{
  "positions": "rope",
  "rope_base": 10000.0,
  "init": "normal",
  "init_std_o": 0.0,
  "init_std_down": 0.0,
  "lr": 0.00813,
  "decay_fraction": 0.774,
  "doc_mask": false,
  "train_tokens": 82870000,
  "steps": 2529
}
Each number is 500 + 50 x the weight over its row's rms, rounded and kept within 0 to 999. Layers, rows and columns count from 0. Numbers have three digits each. The size before them is the row's rms in percent of the matrix's.

# layer 7 attention key, 96x96, rms 0.138, rows 74-95, columns 0-95
080:499538545472438531451414530486442483446529408414575424427535501508552585553398406532495491565520506456519491593467485513522488441511471500441543450546384442490548492481521524382478615476470522510560547579506502476450446469559505440510494395497450521428579509537525533461518567484494542498
086:463488467548598416501535523546513483561454527521443399498485433572532437589537456475457470498414630472541514468485532524500459537440435620510589510500520419520418505421596528484526485574491495543550547513535497478493448484567531513393467460593543499556526480471473493458538464468566440449
088:417505419588492439478498485542510548512422563559596507382409576490456427487427474590560516549539498552510469534462511478522418482524489434563466584522479547512481391494493569448471510459429519445463576501476440438502545506533496480521525587489445496499459595524518437496444547442555545434
084:517463501515476464600508510525474539469447495570455449491471484476499564515463448472481574492441597437394564517517420570573451485526543499497546570421432522488491510554509573501495473504450556564426509510524518524476587547476503368545592443596523469574493499561482495581473427491423480611
084:463495473548444441455483555479635581567491510455520490488514460456523497436484431400534411470489491562519590479513541514595563480534462398450445590477528520537386550599528475459499522533490421497490441622492457517550491525489483520506458435484476505443547494500458530409462498432517519407
091:545517521545525554475592568499485539449499399504516463515433519535626541498420506440501496590451460520629504491533482498528506534522431457466524446471578495414486536552373455474497513469515471502391459405522539581439541506526457481545463456546522423523511487542511535443464624461539521443
070:549406465515538536411385549490497503559547466383499406399558441428450520583513436494474537484594486480510441512528570471572528542483489447496502433534472449465455479428513526545547515494530441545465539535412460473452461545507372448505578509497515495454508534524628527514478469556500493463
077:489532511413447470460527603479481457498457540489469497507493555441490482498462446578449534373442510501460485575526513476440477381459514444503559440530534593522565560433410512484434520445499597432390503479478423576546532464509501530542624489544468512468500569497570514491467508488534414453
078:584452433529521380518476521492532576568499527413621486493569600564525477454563515501513508505570524572532480498569602500516479495539512441533441451493457519464477512459519530484512498497473408519568452433512416405467529463537505472472531436475362459535490519466511403431437506500495594514
081:501493549568438434491486526490547468540554409550424536494534529555510465481567513506577556428531530446547489586491510502503447464487578522519524533496661534540551456534465493488495460548571532638482508505533529514510449466523461470537455515571502543544438430535543527605569575568594447587
086:538456400461519484463469491531503455499512531510534471501404564565440529454542512513455540398450513520454424638527469529499570415551520483438562469539493598446508471590354493432469560476542547503473537508513447459546423421514461523536531372543492515513554503562517507419506507530514506457
086:354533496484495437532525375505562418412625449418527483509480531536473513550482471432485509480512547446518556493491510595456385471576562454428535457547477542564482544536504442521511415587440521561503436511586523439469467477475469536473431483510417520514506471506486478510511514528560464564
083:605501500506496533491544508550529529577464405453564492404546503564464496465542443512543562414496468499552486531527531445514575410597556413513495554510542576526513493605419547498569512563567542556501576512479530539510429518504425498535554464623492528451474500529561447619522495545479495474
085:529538563606460453525466512512482530483532519497460473509491435495501575438488535562528504676445502458483418503539486516549429480501424457525536510583530598480416502470467560431520510423592482537583492522570440444565494405490455498401502488471522493455486456497523380438505567548470480525
090:476478558500482400541543468488520531528399439542418501488507565476556524548490472473467496473487483544582472360405474504494481481481540425435394541394513521482473513553499549459426514456519503584510495507428556544424453399460538510537540537449453462440423637548525537531520510456447483529
089:550522496527591511541580492445465581484520593506542593500458517543572493467455572422517567439487520484475423609519467512509465495464520445455495484438514376451540632484494467461455503540531562510539504529493435447472505515505585505492505481504504450504389437501493440477530446621405584498
091:479479390550465509479552542507427477421504493493507454503444495463445379478456464523526481507521594396433559581486486584441510467539497483463477536479487534544515531499630558569479438517500568607457551469598473601473506525477450475524369444515497467479484438481458506401463505483511525545
089:583515489457497440560534533551527440503519568382493451473586490563430479481494458497466476465558401424560490492501479474521450498483479501478458573524507428449500586425465543498554494511544536423502448461450399462479544512559521682524518516543509544517535532512399524488485533633458465508
090:547385516535526402451514378453476527493523501596528466575455524545431508534511400452544555498527479469389581509528563481536569469496425475558539390532521504469494530484552572533456568493563494564488478510545498477442559487545442530633508548451472432490541489500489503525461581519539534432
088:559549483479449551594483528468499508507430435491520508531449574497537507502455518540619457489470543565511500487595550507493530548509520492447556524461525474475492449452443486443424600505452480373563401507526514548575414488531496485415483468515558489422606414473446394449487490459511600505
087:554433522599495476514451418498601516540459467530455517490480465509506518581506574572430502579526562411473480605462501551528504493528540576496507503452577414497600456485525511474572471474456496462419562424521487455472495400546476472576422441519492485472599478526463511557514465587495495388
088:525599464463470591540494442536466437507491429423499481485452598451432522472429526604459512577514540436500500538424539426513491523508523494476541483421435496529409487513504488489485562483542638459556551529542427509413478473609493600531429459475524527553490467490540494430486555485532410546
# layer 7 attention query, 96x96, rms 0.141, rows 75-95, columns 0-95
092:521581530408538533519456443578465554513555399538402494497457549569518459501498544433521464465457468479421473508462559468459474507509516467488514511540389491544503462498520541524446441415489460481489553611528541629472553459538540400442450428431520507493439477462633490456513511494539575550
093:496462484459589384578550565471483508581530571484496529462496582525455454465413449478425551559525593457537516455507546456516508430363423438520541482507523433508456531439512466485443522547435589556426462501618550470573518523455476532413506461441515469501491502519510464483483477433555541458
092:511510565473518553504520470528475507544441500579453476547499393568481551623453550464467536477553465551545492538449485552460463403509400504467457523462489390564563444538483444463513522458453527553506582537548548555406461596516425510620465492506414555541451509505511491505493601518436546491
099:465521521554637458558530549522557528555380454563447562555442551420558554493435487496497524477559495436466558511584525497496423525448530484451488589583557515413461486488486499431452576539430516444475579478427488472504564516487466391533523423447460553480559551518480545498563459495500512539
091:505420532482462511562441537459508576449556513500504464537470465446431476524526463579512465388520540542408595588521510451525416578480541501509538554634503491446455401560481495424484482458450577461509420553477450527568549496492532527486524482502504608414454476483417444524448559450515522518
087:528570469422508466503526464513584580474415568496518499559424465515460524545531591526548583516464509529471517487600421601412485568579548505428508465479428476507622500533428572357459455473469525472567538465515471509465504460505550523514537490462549494522526451512614454565512498525511534470
077:531574441484645479462446504573489563512460511456528457516540528538462444426462450416408484563519518547604434474508425580487574533506423404514542529517494484477529553540527455566520537508413488512547564459420502549594458460454527583553477522538511436540513518451504492490560440536553414490
099:543516478462490464541548475553449585538414547427510499420430569501453587549569468576495487478478497524424555479562631576518485555449508566448420472468480450522578504500522502447543373497470461528502501567534557459545491547514489486504486507499451582419510563521544496559513525491508659521
101:522484435535487494396453542410436522479525456491459542489540470559470413424420556515396559470488482395540412575532419482565519471557446481551479516516571569491573556452507445461559577432522472547498500454380434559497425512504503526506497414569470499509537456430517470454504565465498499473
085:521498590464475482552416365502494531558475523544522491451537434548496481549540592491503483495481549609496563358499492474508455566481507482519526486521526498502453484461482558536545430425453451520497599455591560477470476491469500439565535606583477434416399518534483498592483460487516568477
102:533524559482466472492523519535463519476576491535489429454483508556515598486476542575618491468503439538518410507537590578531532571474447458478433462474393439466408526400497369457507490507474410505588508527485463475399468573561489485538482512512511473490430513529554488572448470556468590529
103:528357524504459449446500526587541495515553492450547423469440500546450490502498562458483412488457560577429551430528447512457521580516499462493450473503451494467401578493560501445590496477459446512485442463472507513469535525510491456555580549604407511352442509475436447518516465493452555468
091:490506441526510539485567462542538444400554453479402443466441461452494475492433534553468512553431586475532424505508482431520545536493492391490565441551485490506462476557514371386496560463588522480435439544542510482498548576468522424576533560428514497480502555496518478479582452449546580439
088:524447506479617556497508549447531507548484554502579534609388460463483498574465452510533509526458542569485436518569519534482558480532434498529434536459480544401562463483522502442555505560434498471473390493527512438599436528578442519430514524481459612470507472485463546492490392528414524448
090:438485538432505501541480445487512527509489489561454443496589472552485518431570489584622494566461447484538493541533441519531565446449477555473437433560369541572469525517465489568536516516445543535500512450498394462522529450499451508550583636504458582480498521446579523579506501443424476548
091:448602490455547491460487524519520612456510488461474509424512566592539497564526528516506497492426436553511517448426515569447507451432496434451498465475507492564480516517494519486489560474432575517549536586402514508620497627566430492533571446502515497515607482503500543430495558476385571506
088:406475474496454432457499466623442527486474513520481502537506383491532548491606480566470471567466446567499544528528526508528489524469478572413429480563461481517409458438562469493546493478518516450526528489472557458552397452466474425520478490468452389465524572489587555568455485492647512525
091:474512545535467635531516467563479550516532522499458592463475457551479525595519433433449639468551517454523520439569491466535538499482521496540507503506488474525452458466435551444485537567569486473473525504510464489601456382487502442488589458519547470528539567497413493503490488398430514353
091:428527490505528456530464524500505595564430476566484431555450475505518484466427588533596515524487505394541463495486527510526556591574498459483511502411524483514473574635615460514487585421504534482484507508515546488589585453484578503518492523562640518500512443461527536437501490544454446488
091:508411502455511482408471550427443589492554425547423635490491549563422552434587466490509419554520511477487530552502506467442453444488470484491531596414561543528503550562399397476456502568546477518502495527430511536497451511472445498465547506440529415495464531481528532493434447542485567431
090:445619495478524499404534479486411594474573596468516444452552483526501484522489622488510454547429515372522541488486465447631458530461457499470498513489485445490445415507559490425454596524468494501584478518491469534425540573472499502502495460523461406444416471509448550461548540496510480531
# layer 7 attention value, 96x96, rms 0.119, rows 64-76, columns 0-95
109:445514541547500523480483485481467456510608549466492462490488470514524488476457486519506497430487521483461494413467388478529447583534586488543419490527530495478570639525630449495554522533547469522542482531372459481502570489492470651496480597552585515471504508470530418500583500453502496420
102:432540564553587599477602459458418474553441489576531492539471435434528464534532557475517464488584556549457553518492490420518465503489453499463471449488411490531516562503501504499544584535456575428493501483491497420520635555547477511524574521543572473521507530478442574554446545469430464384
105:528441516518448454617616528549525479488462482548439448507585601535456556519439597553524478462554512471536465498478513536477483405477490507484545475554476453550507483506528578524573477574473466593513560382561557515468564509487601487579461486473559441493486389539466485462572562486538459524
081:558444533390539531454451538563504522489549444581505482516570464495517539445570502476498464526525517470460537475473483534497575472469461502448558579497548479533568549485477490432495497587546494433493530532531563438590447647563384438434576441495489542458507446585422505453462490470533589571
101:556427482489417475523459519508519564523458462522538496534547459464464385459577375485562545501482509499521411529410447473425469406511472530511457540491583502542550505526469595422437548530454595497435420444466359538499532540501494526457504492483497568501518472539530442508569416534508444449
099:540556530530569550512384461510455531566538639559558496460502501471488432526483512495591563470517653500472563497460479510483524467481539479470453498513559509474538426439549543401477606444463508498524486475477476508570617520531422493548514576505538548524466524414453478570513479527473455405
099:502415557606600447581452428478529548569565505552517407491533528518470461473557511451576475531432548503502498438461531498505526593480494443595412489457536521481458380613474625485511487533459478507512525531493566516488479510482417516493465517436505420497518555394501506446488437446492471474
084:547476489508490458524541529595551535523585526481514479490447542547517433484480547427492455543474525537508620413468491545537484590499528509453404602525552458482423520472490619460440505497438467496464570425533575476428554416537465400426549580540518464547478518392520536513496426464520517485
117:471493401500552445433589547600466517481527505540385521460509507519469555513471525522575516578555499437491484575544625556541576517499551549476616418520496550538571569430528463557526561469467502535526543573448563507571515476509574512480462440466455441480495454504549570472522545567575489488
094:531480586456592513547475433482509527520454571495462455411546497448543508468480529648475429387529472422526389433504568556481433470616548453520493510495479403466518540434537479511482512438531527491404497450516528470504533518468572443477565478526490401525523510406439495482537489544553520488
089:546498432506509556450522559509525496460525599524478523477437503521476633599458563591578521517529506469365451472482480472544505485480461505516577481561469455509479660415529459507508501497419462482501543500504539448473479543412539451431473472572529480612479391490537496515566534461520488461
101:490502506524472555428444394449424542514539443446484424569477451526528540572421488592432539525544487502469506480597509477543510388491483500479449515484465545392596474475552425504484486526533558501386527446454500547570498582506463527594488482621507507512564572550476532484441510485448563508
087:542474406461443483520486558491532440533443499503523506443518550439520539445556432434478455470493552528474452447545566446486484454615479459524481524469491423467561388539453612430495560469496528509469466369435470528463428526611520446440554527479512470533519441506488500554507414631474490475
# layer 7 attention output (transposed), 96x96, rms 0.152, rows 64-75, columns 0-95
108:409545555528506526480509467515573518444561481472457406482531522589454427509366510530470533527475458497529503545448374503563565537526488437550481459502445448543500450515473629626433452436483551452521519519525434535487463509542386522513512521560447542437559412521516532527528502514566517462
100:569520520542520572437485511438591464519518461498559492492520498438579399478518533538530432484462521410425517540551475482468428513524482400471541470518468465390486479558446430627417445496430558521513456378555445485473496508439464449557452531539457487500502501527433589542455495515560592494
104:437502475485582443543490524485443563500545512478422576562571489471555372574536525415484519477586508482453556500500425533421494463514516526512470455516573474463435508415548569497515496582484417523461446405497511472419513620440513465547520591469516491455474418577433488505454452469452482551
085:489474478566497511577522498516520517477476454444568508463454491435432534511520592438488437416542550580500475452483562515388560448517433522483529554561581519509532478485461445468527406536497540522442536459387572563572518518458399510493473374388473519526508535465468494564550461470541598508
106:499516457515524537531597415578466430475447568573498399468457547514523460508530491503488532555463568415468493503477590531493552564448531472582592485560474523588542537536609478406483510524603599506486535506598534525452484506435556529501553439424531507552572424559467496524472512504513530545
101:441525505530568408503448476433580552486490603525536423521539455574538398524381538496557436455482526538538535421451472507556460515451543467485539508544555486444456472554524417466465498421403606502506501513623547520509464454453523535495562513549490550494504493415429525527470484501610505501
099:437503519416525495461479495532461541536472485523576378427496464517569383412469413531568535429456552536552480421484477545625427508510514432501510516534505467426512536463576449432527460499506388497476533557496496548550547498491459507603458515430515515465559508465537566419553508578523550501
088:580475475506531534454505523496496594521427508534516407575511534559534516557381447464528371404566499427531498439492465420622514547409477453508506466515544490453531480453536465508458514508415439412482478418538473530503559412544539407518564536491386500450479491485517471491482502505488541478
123:476516452536543504521534505482469487530472496441506622613571464583495497600554472401441533586559497513503429518477415577434443478407537521384451477427636546467537482477593546470508505534504547579496514546429461529531464542548500474466500482508521399517459493478487456523486469480497480431
106:561501494527618473497470513508580540529501507458468600480518528556470398537539528470466458449446462587453541521490552514650386528507509506473555407542545537540489511495417584454505453467467454518449624482505512452497496494555486479478483541627456518439592498479474495496477478427418514547
094:495441372550483486503545497511577561461470502511436530591476560503452495587445521436485437550516495593508463554501455503525472453474459511548466477488558442497525512367438521555451504535423514542451531451482471565504437544470535488420465488495470443652421527530465473570403581483511430463
101:488508542573558439459499508470524472511499455523553486445440548515506572491511397539554422510502498558550583553462601550487459430551464576531527537489464488525514401602441595543422413566394471507575528502490567524465471491523463569441474406502481578509429530545458526494539459533414541496